Weights of a small transformer language model: value residuals.
Each number is 128 + 32 x the weight over its row's rms, rounded and kept within 0 to 255. Layers, rows and columns count from 0. Numbers have three digits each. The size before them is the row's rms in percent of the matrix's.

# layer 6 MLP down (transposed), 768x192, rms 0.078, rows 7-79, columns 96-191
145:176079122101193155154173162156104164160138173158129162085133047135136094134131159072130091110100139125191169116145152108175170119141123125110094175105148112136109124084159174127137124115121155098137151124101147132130133255159133118155171127133079114093182124143098099120055121157117164128
070:121115201174121146164131090119155170183121109130167097096070094058092133049111115014138167086114110177137148133154117176141102101111103164119159157117162152142063088104132135113129119090170141075121087142152131182083170126132033130109153169167091099122154131122173129063187134152100106127
115:143092094157171137173099099118112127120079099102088124127132182143156148142090117169158096091106108127168132148100108170075111145167151120075113104103155062080130149108150105102133089128094089066143102107124104171132132155090167106118163140134137123140127173074107137118144100126174178122
086:110136167153195126085140098116126137097115095127068166108151118057059089124148142089120121155106149140126074156125161101146111107129085179100182127200076192153128128141129163137063125163118122112128126158110184152149091077090135099098118157134158135126134135105112135113168112136119124132
114:133117144126145145167126075167126146083141184132164179212154092070110130171160131202132186088122144152108068105150114100118184151118076163059133175134079143145125129144101151070176117120092096078116125140124186128117142132151135119132054144092119194101137094094115117131108094138095154160
093:152122150145125135164157103205129097141152140175139200144149138118115069152204128142174176154124140089132102146160078210105171091084109152151101097181127130177195180147082105161157127136132165131117130113191188091116154100151100171045117151095157129162105110183116100191156096150131143124
022:143077142151127136146114141130158123196173153134170147205124115141147144081134101255124156104128080124142171077151121125147089134162178101132097158084137105122076102163156174120097128121084103162166069107150180174155133107126145121157169115119121150083109150130092167119123117144156135171
099:124098120135136124158109131090121136188177058150087128102105149129148101119125048062179057082096099099172132124161070170107122091142083141101094080128112153132161122131166169115147139144150159098105175151186117120123147031144116089065188119173171188148123153176189139091163089117135128126
087:113179111148148085070107101136136101132106153091105133094103125097136096125151162088151132157133149161158108166066097149169140112095074112048104081177143123169151168152125136149083139143104164111122153114133176174147134141088068089115123145119164082183100193111129113108175142159053097163
099:091135123150140123133078085154094126118043183135165173102136130090098136128093149086133149111089128233120102199098142147067127124106086158130080190130119139063105078102158118121102144091097123082174167091130133150127136082151111111088164145121099185096153133108174112090139131149121126146
080:136116156104160162142106177171129174104123144189113116132116155114085157103113126055137115120104127158160111135114146171180127147133055133159158160148105107114165114148091140130089119099200133103122121155119135148156158083115142146098119157104195159201146148059140138087161162203195118170
098:182085145106154097149142129121089127125104111116111103074117094078099103049159101138108152092110179116132133153137139143198146207147063191039161115157134128100116152109128104117145160065169096084174177136141150188146174107126111137050113139141107095164128181123081132150134100124135137148
113:160113152138144073105120172108129135158161131137133131195089103125130132095155089092089101204109145068117123154107123118106101136108094113123177127183098125166162109136076175135128153152156133066112153082173194144092128173102126152122105131142146030105114115173155199136166120145116119153
087:149071147122159147167134167133127162137093090155131111130073128047045147082134181056100106132126117155166146107136102150169151092131098155148139148160122149109134067123157157114113109126108126128163138125134163096084180175112121139135143123176171144130098207081118113170150158145160082120
089:128075185154145156123070088115074180175118110127116142116111098114108105142115125041079170134121125170134075164111173126168105113139025143122168118137166137154100126137114163122090112120215088119131158135141168155176182074122166106083094171132235129167100172046141114096135140153137110149
125:122194138123135098118123117083205080150146123110117176128169132182093156121128060090150116170104093156153219127097161133101061132183154157105120151092138084097168115095076133151147154120140126123118098113158130107164132111108128129162199096194066088163141092184119161094117175124176135100
095:156153095155114078125129132116110099143143157091156140189112088095142158109173083000122170142148117143124161142141168120164134103145094178156156044129150144153096106104124148134064137118125146133163209145154171140125174114056110136067119128096165140162114135153175167126167157156123098112
098:124108131130158198134097114094151139082136115057138091119118151109127122170106147065176069115088095177169149152173115143109131043120157136107095126143112159137137105116141150094177147107115103137064128106146148199116084133173147100172128105145089119130157152119101080133113084099121134108
074:161173129162142076117084171094148117099047136167096121131163138095135087119133106000142110163062163129122186146130163101146112206113113140088150122062088118125068136171129114092154075175136150116158107102128129073131139128117103193101085135149136095179138152145200128180120180125172091119
104:150068094132110199159073144116094202125079148191147115101146110119092144160158141046100090111040141130191092129157139147144132121163125117151122107099130132153150110125152131157142148149158087122090178127119121191136125081118148126112168164116141161076104100145129109143148155118097125132
117:149150138194110123107163111135134040148139115125167098107115181114082125142142112017154117149126134148124165136158147144162141031081140133156138124173161168132124068125114114112097115081144154073121146083145167134157154154098143160133203138108162101079155127099144083147140171180120158122
078:164124120151157102122090146162108148145114077118161140132116102138085155116108123021105110104112107169145171141156145157173124125146096168144176083122156100120119163138107116105125130129144074105184088107164205196055173126086156085119135154127189096150104207151157114060213116165128099112
093:130103179124100133134142116093087087147154112099120123174098145059071126176168129158050121161108107142151131155101139135213161094094114156064133076122171140117069146139094107111096063137154122137059101179156147172136140198125094160113156146117139116106086062103095145126179140135138099132
122:027114131178090150115139170118109085162126128157132126080166110143138132106147118067099105143122126116078139162093185116114086111179136088138081131084114176088163096185177148103109147158125106142154097140174176111174147097072128133122129112134076117083176098160125138081140141106126103130
093:213122135122140123093061157072105147167105130129138120045134120151164118126101084046136121156112109111110141172079091145222062120121146154185135151139086151134143111160177128121154133128114186058152190168144131154162159096099126136107108140134068153141125122094140135112131135115146141112
104:131115111176145185084124125124156143089151121208138149130106153125116084115102065144163072140127103178170134151131108142144141135152144139157075136184094147115111141181088041133172112106148160081173121071099137091100107140115120140083180135121093069075176189119136127163178133147108151122
110:175083191114168150154101114129144036133077085173187107138099165080138116091102127045136056125107168156130135092135182128169136137150137123099177094136146110150104112136082068163118141176119170120205081163128103067090118094105113120130104105051120130121191122136161133090084138098093168133
109:175130184126173109103139109111210140095151099110140117183135102113108146116110200255127118124134120104137144139145150134120109114148137127127071174111153105193131117152151139106166088084103141171171098108175104095141088159100120152097115103181100136087128111156134163165136154057105090120
104:127135089117139157151166137133145126112124115092183085069103115158154152144151088072091075170058171086178151143100148132157128086140085160085103099060047087098121114175175118116110120093178117114165134141145153121174116065099137156050149145091105120133137140101156134135099140165085132122
034:131140120113093114149125131127111190092156137125161132108118129121102124102086100000141141084157157113182107141132206154116069169075067161088150136094148153131127132113069176106126152091117171118122130180152144113041095135132102133139106146122087135126126123117096102116141143146132162157
087:174110131200158147041079158128068135177163136161102164106116117102102125145129163012121106135128127162128126135100186133135143068124111165146181152150087130133060112139106125132115147146133116062140114155136158103105124102094123148100093134102151114132090144094156131113170097141131146085
088:129127134192169156156098139101116224141144059151123108110155106133157103140105088025078090119069129153141122149172134207107179136126043162120136143137085141113162131173095137114142153090149142116182164148068154159110108096088141161105076136091141131198106167085124090087163116106144142116
097:162131120145178125160097114103102143132120100145102100142112145112155123131108130067114144181084145102144127181149155168089116091116096143147136162133130089133156124092120171155137140135175128105156136151128105138079152152057153122110095156133139137148071161065124159059184141158141135094
097:174105158109124149124099168098147131101158070161127089043108131113073057143147183028108135158109140159180174180097176152132102143145088181108145080086143143164108124090147120128107103162147125103100156147134119159147152126098141110165139172139177122123117138137140090107144145170131160126
118:069163138134116129053153149111117136118173182098157092125105169152173109106133144075158098130134119117144154133175127128145105070219120132126105102115078101160144115122144149153093165158132084130124148149149085126112112046120049121148152135123157038125114123148139094113158175097108119139
105:186171165135140105141108118184190154116183176102135119058096140141143062134126154030131133170106182145191149138134115115112112126115125117114131114104128112170124125109173114148150144087200116087157091105124170184113152132136100074119151172180084115114128139122178114115121177165125166163
120:065093064133078153132155145145130159123120182131125084111132096153114115127179136058191158107149120160129191161176120149146099144187120075122128101188080146108139062124105117132107161128123145139141199135093160118173143135146124176164191135122113123116209156073160137084087163134154161138
077:158090174064130085141134121102117124136133139147126169099121173158107079084116105056100123067114081152108095180100068133185192183138076121100152147196129145173125076134077121172170076050174073090181123104112130128156106128139119149079101145132135103116109107154128157128135107165156112181
093:130141135119181128127115139065139123085182135169097150110152168129118085104109142029139139148054054139181155150138134091164137131153046117141110148085131159101157115102127201092123117113159083097150155106114124122138144125119122108086175161112134051123142163145154120114058141101125143144
080:171102166150126100139095098146128191134135091166134093119104102152098117092127119094111107147035093124177156144140140104129078112094081149088116079095146152105150140135089180152127098115190146149131123139124175199098168115156146136116116145079149071119103158124140134059222122134178129151
120:142114145085095138145133173103084124123146120144106081134069127142140193136111103068137146067127113130140119095154134140113149134147050149099117173140096124173125103116118112120129093131126080156152084142113128149092124152116072127088185137109155098161168117110143185124146122067112137130
116:084073104090087176126138127116133163115128128135087088140168104151165130137183161140109102079150099154144069156166144115151108128195135103144145098088130208098142114122178081102147121167110109162093167138118097134173121107106154150118129154127120155096126142136097135179143124068119143084
089:204121148119137188165077129068108127107153117137074110104167117106088161089114129151128119111082135123186137152121123153158132095100168160037129123122165138156173142115110134179144116183167132113105121099148127237162146138105100077146163170128148109102101167136096119098194148157128134102
129:136171102175139140110079188116128165099075178167205112127111102124146178095122127010155117156137125144124128131086137114089160086171175091150166137120112101143135095127156128151131132152137165090157163106087153161147105060161104099182111113108109090079123111053136102101128100133081084134
091:103101161162135158129066091092107190074093118108128091094136161105134137138080172113075110134108142165122110154094090136135120098161123156067151135129098170112085088113137182081066113097113096148138148042069195144097117148152136150147112177118088159089099172071172136170130096070147136173
084:201103118145117157141108140099103182127133106170126119140109127106128079111073142010134136148118085132181121116112117154143173109109110143122117152152094166160173088146142141106109150077173105126152159132140195196113150138157117130097142139133131137106072180131096142065155112169176055090
086:180134119106128187165144112171086117083168055109103100167138165104116165161150157041135129119082116108143154148114091160070098077088130155110132061139171106173145155117113111067106136190149115086092137140122064127110178135101158157153183128078134130118054151134087115104184128118142161123
106:138074107147120099163120091119159124121164134136133181037169139141090168118145161127074162108132161162139085146127136196109152151116080176113163115109083145096142200140104198096093160171133113108138093148128132148119138102155123121097157131094171176101140170093088064142117163160139152124
099:086141154120174128150124093081109162134160107134158187129123099106131102108157138088139152124098169163137138137078109115173114109117095157095143114149104177087105130160094126064162082133097076082106122144118189132115120114164092140135099139063115173196085106094168131099140148117037105132
108:086135079120100087143119153088094146156108142122128107159074127134187102111127161055130179149089200104158101089152105072106154133156138086121105164104134165115094106169122114158174121125172051150154110078105098099090129139164118136086187136155110126083110135157190120132127090157144116167
095:158114091184191078131158105116078171174101132097103131102091126108166077099124130098108159131117144113156160159155107093151099152118085187118153142121121198071141166099149151139174133119182135139103178173174106112087099103126142136095104093149102127138156156121151150133141119133098083150
156:167142141054198125135178101127138076110138085092104093188092119115102163148131132255112133075099077125184141117146105106156127170143155120156167082147228157140087104083086102116202077076147125136119160148160095135085144132120139160144133091126129123101084136189125187075166061100165084115
104:082126128171136100141122068125100090156118126095080187123118147095134170139136171010111135124104102123109081097158142109167100164110134135133147118147191049177099132161126118135058093131100101117110095172155141126101172146140143101098094188145158137103077124150158099143110125084169089133
109:128183144116119118069156126056154099124110125153157094092119208130118124141075139085165106103107129169106087155121118117165079093121090166089161135154143144023200160193122081154124166084142133088158125136113119133072073065191164106113141130123095130125108116106143132127099117134129125132
114:147121126141158162090144072104143076109131071126127137150094106110142091125145134145119189079152132159152100102151110119176071086142108082120148107164121152091158112132113089106186147167129112088143140129088101084083171138164145137115110094164133110176110142135166122116075092108182121113
131:077099098193174151173145098130168155078121123130145093050132171086166125164117139205096100108111131129136105090164120087078122198147105119072121162097136136085095136153167150104174151101200080137132143140086152113108150078180176146098158142159056178098128133127141154130088099129107105095
161:121155103145100100100122100073112118162102127095160106107115159096195119137123136181158105094130142119109109182163070060191144107176128120126149121148114186113100108129103091112110084177118140137134205121129128129172137073126099181074121117166172153128102125120114149102147142162184145142
084:120119109077129177127181113108130085100088171126170084095104120088095145136169071000138140153108144135127163113144088144112141093067106129111126188164159100084159189162092183169132148120130123109128142146149110071116122097122050150186105102139126090126121159113146110087185167121109115151
080:137129113172113166100091115040099163109090156126087153049125147102114103096116134069139120152081186102152111136125137192179090139126155140129171139123102141095119130130080146116112158103133156044048172126084157147112099098122107174155134160118105145170112130074158149146143168165166113103
072:166139041150121195159122123090109137126092146139124120137076147139126094134152078014117153175123136123169141151129183130138097123113023176123114090142142121135069122127135130158112148113182078042071140156174108138166136076110131104093110150136136190191152182147143117082191139142170124073
099:067078103161090121109101082110077172098100130142117137094174126144131100176131151030104082136099136162153134113172100227092141120161141078196121131145085178108181127121103144139133146132094125141108164143100204148150150106149162156167126167136123124096136169083120116100130139069178112173
080:148159228168175149176097111092193124160098141139132114108114121126119074110125058008108092183090145095177107135119155151126140112117076160121135131118066137078090113103113174099123092129136110108096136176190161148100122134097099069096126180116077099158153214125131081079174098169143101139
078:178137164090135118126120215092121128091149142124139137115057118078116127122097128045145104122056128122156099132141151147173108117120073139130101151177180139117115132140142117049203096148124141078126139142143156110180110096157082140153110142115166166163083150091157126084136206149138097162
115:213144140119140129120117090132125124159111196059053152115151133156158113112172147146129128102129151129081033184130117154125157104100143148125178130141142171159103166129124160159110186191116140126132105188095084161141166102086065170151074152094147138145108145085064090145166127193114124176
085:188089089149136118153148104122063159123170150150092123113125111096119096150093133146118090154108172142126107120189120130153170134102122143154091115144160166125185121149101114112126109136154157107172157175092145167097117103097146178090127144125124138112161156096070100133147133162139091166
122:130153085165148122150146130106148110169124137126167151089163179117103128112102155186089185055108142115103073164169105135158126117152062154137119085112140152095121145151090083143150105137160091155098128122146101089071107102117150069095187141111150130133117095099106115126162107148161149121
094:136156152135148132114122129149144121127140153173161126092113150135116175092065130100122122165123097128106106097121129164134119133162069204119132062152110105147206146180124158079111170110191075116140131152102163209156140035074098180122067174111148106108135162136130128121137113205127087141
104:124137155123099088162141144120107167122160157127126088104130063118146131103082150147121059127145146149132128138106111133166153147131129160148131092157140142137132113127160139088152110169156195096133211132137128179122156115131083125148116098143095132183122127129097153145116117133151082147
102:121125198084101068132150137120152097169166135160151123116132219115077178114120119091133089139099131145086163127131086198151123175160070116113148102170128094054155126138123097103156142124153088136177137153120077084110069045089089103042128147169119122107078114112162171148141130167148162159
187:121139119139134129135104125087103147113131132162186023163170119112095132108110137056135127154136099150137223136128106113108207070109146153107095103167080092182152121080164136135132117153108166123086138099101113156129116112111143106149192147145124019109173154127108110109154123138097083153
104:068087123143164184165141146137130121131120126164131160214095140122132094132180073119126120086116125131137153122168132118127107087137098213101133111126131180151136115162145148148132136098112077094144102111153140125083075130128117091120109165139170115157117151128167156104179078090076150091
090:170102137119139197153160161142067129114122098158099106099114117149171128138176180107098114149146136097165183116149088136180162121135132157151135110113120190166131168128138141086076119075129102096085137133130151133103115084148165180159106178062151110090157128143164104119105114099104109120
086:157112145132199177161121110134092132155160153166153079118115103094108150158093150084111146187111130160159162077131102101144124156166079157099157106134158154157128133142052150104120081070138078104125143123109141195121102148120126107084050240115220121129121177098120113112159103130144100148
# layer 6 MLP up, 768x192, rms 0.0928, rows 8-79, columns 96-191
082:100147118077151077064195133115152106166137126141171105108195049137135111123144175104119163111124134176116133128113121174103140105173218106121116149126116123156158143119143039120201174153133169114129104107113119160093136089159102106182147109098095165091113077108137168128117134183093113149
108:134153089161134149077116095114148163146140174116153113118131147163128148180168108123150089170141124073098141158165056182109153094159145079220097064167084124120172169041150114103159169114128161127131127064118135129146092186060138174120127091172112141114131112125106082132115134109112150146
092:164128069141118090031142104112154150123157144151142160141147123158159095138118091119113142116152100048081155164133122178047141138152145140144124148139153100120121145136129105149168146091204126097154144142133151100064130119141105135146099128127140192035077145145110168145145065151163154103
107:098088088164082141081156159149140117195146082107107100102099144138133122125124117101167114120128169097122155137159122122112098152144223107131106077090124073110185164065156083161121110111121114214131133126126011162114113168089119127090173104138135107111148121209130133194110116076144137095
090:106164150147111116065130138082156165128163123086161147141107116163121187121104087118086128091245098133091123103129134071121111168147097109110162129130136098132141131122157107083085129116082113176150085142129147079117114119125204108154115118168090138159116132143164188177115065116082091130
027:095170110132095148115117126134167128088079140124085126103114168117150133144101125106140132156154096198071106150083144137110163106108114099135091151135149106125134104149124131183219080118155143137129177135108066054119129177112136146082098126142119084125192131101202103142076118127105152091
099:108106084157088195146150146119175150200173140138121167090120164124091143113150151124130104114137087141094114157123153136141136102137197136123116063124144142143100119112180096172098101205148144175110138088167031178169135184118125131124159119114151152085206065134098116118149156124109188130
093:187167122098142141152146183110088182067157163089131086162096125165193179171124068114109134119140085079100146097114101159087172145111142070157131161149123115162067097077151122123154125088111129122133092149125128120079084126135146116141131138160127163104122181137106133152108073148143113104
103:192162070108114107066153142114149187117125111177123081147151157195151191153115157134246112111116127106083125123172085176122157096144145113153107115185128125185152162086127125139106178088098138138125095115118104135142098122111110137142070054099182149097137165107104161157111089127107104098
082:113172158117144178180135109151096152091149134073116146170118150169115151151086085153129145141100138183120148204146110125117149151087090072183155124084194095161110164161131111114087173129197063179145089083126129093146134171156160098189132135091083122139145158120178139194140164099103175106
093:130133147135074144171104199113137120163160115138129143124094097142120123131097141066146108079175108157079152139122163023167123186111100097119163167117167137146173111109146085115064142137129161169128086094152133088126158142136145112096108115095162125180172041109176114108138135095058168116
110:163111153126143172184177207161093128107160087107119070142161159173119108114120104135112149118165106167126203083160136113177148128184095149151141171121154138172104062114154087117118142096127118135181092155105144104160105128135168109085176060133116185112162150127113179128074078099139188116
088:088155135147195136089144130145178046149189200176163110092156142162141117116172109079127170119105125157146137123120096152098177120109199160184098114102135072115112177130150042156141129145089116089112141111172145139117058135131078140151119144143126194091120095147101075168078103168144164108
090:071120169106068139156122120162183133166172157129089206132172120132137115134160183100142114140102110141138106133156128108125102158124090092155123046102144150133118140153119088188122113157164117181075098041174086108119138120127114124158147141162111112175161098129167158150097128131137092180
124:145134099122149108105149197112173114144158122154100135143115152155092200130127152125166170117114101130094127151128125144137223136124125145172116107154142145109069115119112129122135156120123120193134087131143121044203061158140197121121128121180145212107121123102103116127127110107160110097
101:121140154073138145119101158118231083175140108108075159124129098167125144137107114112137130120141102092104109139107128135100174113078137101159133098143137102133106170122150085196132153139128102118091094102110146179165130101129190037154118071120106135138101151164089087107110125139157123079
104:127074126144187166131108093153164121134174125147152190175163131125131154200155109106129152106127072111149079078198123103140152148204126133112160103046175121139079112157118134148149101064173097138160125112114165121104184145144148148115135142127130146016071119159142173107098096131140087133
092:044115131117098152149152129124115149141134157120117138178117159119074210127151187137079135087181122122108150158149130166057113106122101118146126087146173116150109152099154116149107131147074139140093105065115157109121105115088145097169149106136138154058121133094169136162107107103147119061
093:082183151117155059108152088162096100130088111123077154156128107162181096104118083077104118173126150094086069144136131106095136166128182129131110175110156059147141164066134095167071140170127130121110097084125131078139176132085122120102147120133123134152098098116085077121147091185099148094
119:123105082127130110158115135160116131083090120160114143144163086110147102136098133077086153164141164088128136124191106110172179105120137075105140147065113120164094160053115109129130155048121094102207114107156075022170132151144134087087114101048135140112110127141080113176123133066117165102
080:106194099122102104147146161162140109112145126058167182190097103078146154091103106142157162118092180169109135175143130116201119146106142125115122114102125150133169148117130106147148138173169158177104085097091127181105144111124180109171126131101160131134170129157189153146093124175109122135
097:090103067163116131142140146130118136137158087117147105114158161140150063181078137140206093089153101093063132139165093128093144132183154108160111137089096155134164171114099127140158148096127065128207090099129079123114141154096149044098173065101106139095144164141112146128112106125105138122
124:200130136104174117114115155142148156113123092127119133097139226125126126134118122080144133150115153074152164133179050148089185096104123126159175129111150070127063116052144076126120088097104171100147103069152131132130185175189110117069183095115156156098103137107078137164075140130115098085
097:110132111110058109062190131153132143125156108131197116185189128129108139159219194133224165099186123071157137091107075131162161115150148114195168101136149127148129144138134096118103138140110115078102121071138114093145087111119107141142076085134127123144067074141147192175134094112084121148
101:176179146178106093159156180155111139132100119154113120117098115175123136149154065118131150128068173128165097130133150122150177097151120130115130149097137147165138120092111128096103199071132087171125089136116144071146111184161070163163149083148154198162148061183094088193072077060099093132
114:127112082131103166126178115105180125144132122149103138077127111137086092147182160099141176115137096073082157074138116107067122162117165108222042129069129149130114186109132121103130112129118128090089139084131134128135055171099108150066162119159156117101146087219125180128164130133109171129
111:131126114087117168144149099129122103073138127163117139132144174123117141128182074125145150048173137061116125115140093127091175115132105114189117101112193132149156166096071142154169141105151084133109103146123080118118131141127109058138092118115168113130091070116116177116164142103067175109
102:065050101127060190188179167151143090126199087113092143100156094153167123103211112103159139156165080123074134143122151060137116089179137126185126133105116163122135115098152113110083138125177084163135173107228152112129128169137108103116106126097141127121110157210097139135144130083150156109
039:140188098135129168110169128138136099191119060121152104119153102136119063195157136163073093166093131127117151139130102121181160103163173083127161125168126108131160113147160086129143095187109116124202112088143141164141178141139166087133141116133111115096103194199146116125110136105133117130
089:100138112148129095159167153173116105084114133103147151208174098105155130175128130146159140157097104140166123124150106143099155093152145081134118112077136107135142115144110127169137123054192057140127126076156106175104172088147071040141134109189139127122160093160130188104140121120157074126
087:160128093184157109154115126088139111112158163163138128085127125087139129125105145111185096154110152136125117100086084072110178123083225122112130141106128094106065131089136071085130121055066139105164093107134119149151130113150151103135178058143156153114125107116149131093111124066126077087
091:134097063160142162146158134170098134092123129155088167149091156130100150192122111119179130172144146077108109184174130130111108091101151114165124123175146073100110139132164131117149126117131162170123151120133155103159110178118137195170134120073134171095145121104127076122139148091110149107
096:111075116100137088032113129132120141157148104152160150158123096131125111150098091114100075128164122043039092109152076130103143125135124073134129185154151112077189215124098107137103164106086102140150053133081147094092084120077157104111131143149113118119048121115135133157101141111135170129
115:123154127092086101164159097131094047111131117078090111165093120153125127135131091108169205121119131118090122174107142122115140169163151084176148127107188120178100132051155109154163113138142094126142184147169114133152126216116156137149108095119172115146133099107117165109114105147117174175
105:102092098133097190124128170160117084080134143159096118125132133131143131142166136084213121079130182170159136171126141016143093137121144145128124109120158172182123130141188125141148123155102102168107146133114137096223126150141134114109196133157135160127199114179106142128097152030129180137
108:167158123114121079156114119128134100104088131148171119147165093169199089097165101061121101112176110149121164074126054095112196124087137137148160176133129094130128150062161088119097130161092108101092103115157119111162136126133179047149157080094107108167103117153111175155134096123091122112
089:128177104113139058163136164121136134132126150185160128158116109109136175068051124103118147092157158168087096122195140072167131156110106143096139066155125113123131138107118101125142145148095195166128075108108135151086113128130151120096130145100182106118142159138132108144126116125096076122
095:140142141138091124123112162163094113170086113147126126218102087130151170165182093132082141138151132149118118143179121129168173082150161169112116083125133145166156122079143083166158153178157117122072107129202088122129111109097115103117149071140212148108113073154061086102151032174116115083
087:116145116158139130128170153137163116132081107165143085129117104119161112089158165119115112080114161108123083136192146146108070131149198132090078139150099155205154149112139127178138145165066204130082098133182123158165106111123134156152134080114131189052130086162054108126073106075076068141
114:137163168135133087118144092177107098105105126150182094145196117106128138177135154078121146136169129174156135116128119150113137150185135146117117075109129045134207138081114050137175141162100124120079113125188074127107102107076128125169144097118151138087127095144123115169155121128090150148
102:208185137145084070150130100156146111154106097110166168122073176136139107131121090089143133166121131100101112139099117151105140156122144073159109129097173089124128152077165084156088089146095091121163046103128139121126131173139123108135171053099120169156075112117137153149110100144101133107
090:125121114136124105164121152192151085131103137133077102149119106141130102151112134099137127170084083087117152110104130106159136185143164119133104131156129133095181179132078098176122206087146107201115124153125086075115162142186097123101172129099109114156113107160100092163154130081116131104
126:096138096129031133136167109160137075150142108112071092157167105178076192191136178113127133113161127157104115114153149114111179090152117117191073110200177181120135153124136062146117140129119085207149130144135157108152062148139153098125172030120182082155086109107066073144168088152133141113
094:121113092137138161139154143153091074069119151160112064101186098103128150097137162134121099122203131157128123097148076075183159130112125080132134137109168117171094137111156059166083165097045112131128085109162129129201104156063108090118190118113168158094172089139065146138172113141098136099
084:084195138132113121126178125165165070098102156083154115176118101149171141136196076139134186123075172126104109133151112174087104134182189110117091171081133144136180176132100098158150118117146119186079084110124118149142142080163097038191130098153098156101167088114111120108086128166127083124
088:114116118193172130126091177088169098118096080104127143177145083109138144156149128121067141059139093135142122103211117103073138180185180151084128112132156106173107141118123115133134130101133121200168093125110130132132155101144185091062157143177182143062194125187100146133077098100105086094
102:181182048113146156151154105162133108172135184130116079155163164156144122202132131136179126100072154188140151149125126134161168103111193139152122102115125138160104176142121042105136215156134099130061142122153105158169098093151127145170193127067139140107116172165110138145160133049140135127
104:146165084175117162158129157140166108149130177086099074108117140158132182168150058122180135121109114064134164132135126177130134149163183152122124155087127085172188127081136115164046185084160102162162124115158066163136112154119124098141164108124158130092162133151059090140148095135134160121
103:154146173080206115200156141141143079175142126102107161156119157149116161144102089087144136088155138095140104161150095163105145095137112135118142100077118076136106163124111058130113135092115068176185066130179098115133116119113124123076167067128093162133113144143127133135196141155065153128
107:133191121114080111118196138200102099124124190111211153115142108150131168110178089107101209127181153076114083095147089153142124098166095131144141144136160060158132128141113105127091134086127083140092123115158095107133085115108143078150105080126165132129140122174127164156164135158156084106
142:141168130118122079148122122126142158132119110172177174204173178133106188143130115119123153139130137131143063091182123107151180218188090148162138114149195144102156142121131081187126153107133145136137141122151114095123091069176202065062128107105154189096119100133076144185141112178133087098
109:092098094120153112132133121130100064143110153101116168187234134100161163141142127119149155118131157102088072153153095121098153119153163127125094161121208131117099148097151130183087141090102151128158135062146138073141165140155108125052180092153132158078165076126106118089145094098134136146
126:184167096140151140055134194141165178117132137112135147139167149184176171100204169107174158039114142052133118101116125172186154115135157075124116174146140131113143188116122134154135162105089200122113160158163099100193108089143144064115161084167188122132104092115101062154102164136123108089
109:164128145096132170109147131124158144076128100097130095162186146172147134152148123105160164082132104154129156080135080102128145127173114142156156111139157122183169111078115115150101156107128201147103110123166107165103178145174113070113181074051109135124139075114109150123168164153102118071
120:047039074162154144098174142182138139102145158143150140146155105112130147208192141113123219096153108120117083114138080114100138156157168133125141110131141140172120117142129130184169136114184106116126154102083117096103096109106131126132133139092132151075160054144142142181141095101085189111
140:105183104119098113111139138137143130156154151150197120134112164167082172164127124119115183099150108116088152088143117090143148150179119147161119124160183114123191158129158122134067181095112163152124147142116139101148096037135143110073163087121188178118115038119110101198124170127123098098
100:140118081131137105039167138161109124121137117172129160153159105146145151167148164111114173104137161120093189111094093150111159178119116160144162186123135100094091158085192093122099118182114100092124158107119119093146120160119120097132151131113134091105173080085106181137153104143089186160
090:151128117119105151147154146169115131094164132134183126180174153131102202160124127158136124113090126104150109126142050152088148099115116095169080109143135083210103178133146120164127144107057119102106087104154144142185093197115155108173102082145096143086099114119126198128160105102078110122
086:131098112117120190046114145132117152163136111173111177141149155195158121128143128110075076100168084114113103039164105132133159134134138079172092079115150098146089143059147077179117153166072114145090130111108109107176108152096181066103163136171137098141106125099107153167066124080127114138
103:185170152163152113093164169101153114116204124110140149132119124130134125121143100079079144115164071082141118121160119151134205123103144145123056157159080113180097148099145133105150108070115149121141103129227129125137117148189145116116137095137145167094101123131120123113118103097108073129
094:066100091086152107071143114100136064166134104127154144084165087082099128184110149113139129081158145084059124126127134108051134156145167091102114177146109117090168202145094121153126163110134126113147094089117070145105149123128067070105125119151130156078099098150148190131195124121088162124
089:108160101131140116095114154107176129144094114079094138168123094103129170105119098130131189099145079096119151141159099171095143134204149106118113109097112119179202138107093092188112190141145148137104140084179061149111133147133117085067148085078183109105108130168091083150153092140112175156
111:086101130137164213053173143134119085134129146090201151117126128114117170118176093127135162054163132122142141142157135116128135133151155132138135130113148149159124076112110149154166106107126170080147092146123117098165088060140121139133133116151180119090173085136171118122093147125079077129
091:102143160078161219098158122157170142137119132057126117136124132186137242103184141128144135097144070084117162119093110155130119117158121096162159178091168100176124094140187134117122128158151129114142140101158145160150093148142154118125176103147113126142100075194131148143147129169145166097
117:081149160138129087107146148139116100132145167159146171137162114170132227125144128118136173073144140121081033115200125095044173162194083152116134090157117118093124181130074127201135116125077144220095150115152124113130105099152106171124104132135149134099134106121122094120126117126065093135
090:071181132116169162135165167164073105094142120079091119182119174209156168167117081119089157121119104104160158136141120190072185098146134088148136147073201116144155124176161115148160124095124055119100147154093106066125161179152115093172097067178066160133129153127153138132133114126149184123
111:048193125140128163118169157130093107111074101072148071161119131138163206168166048109099151125133117086156114088131111071098149150218103163163112123142154110164166158102161144158113214150114097187079137143129154124155098083103165094133175104182133158127140101149065134139151097166115081110
098:157133119173136176161126185116183100113130052180125089136139109154137089158167124109137152152110176078141141108162108127111179127105200151167085131085105127204094136122158129133159126069123128134196115118123149118156110136086159039137165080105137160112155146175120122110096094045134103061
156:155145117171130115101141154123186157148122098166120114159156189156114123139145125125158154118137158160085104158123093148122143110136160061168109098145070120194126129110171105180145122095135067173116108117097120121148109102113145068132143074095146143127131132207098079124158089119062167117
103:158153067137093140080126132150139121142145171060126075103107114184161159150103129132142114132105161103139132124116089119112104160090186089171106136128119093144165130075154121202121085135169196201057167087129110110185120159114128171126116162113155104106159136142100078166085144119135181137
100:137178137165096141062153143138126118127164138115213175134114191156039176109119165125164163072185151111073114143132098168116122163123114099131066148145163078172144202142107145145129104182114130172119059167085070089150096129078178064128171124118135133105128137112159178166165125139096188153
084:124104062121144165153113119159112098142163169136124114131153178146168145108128079106129114163089150089130109108131107089168168142067161109177121088084120128091074144102101096178144124096106070141106159132106072103156091142129089117141133161094116097123160148073112125151112172089156126119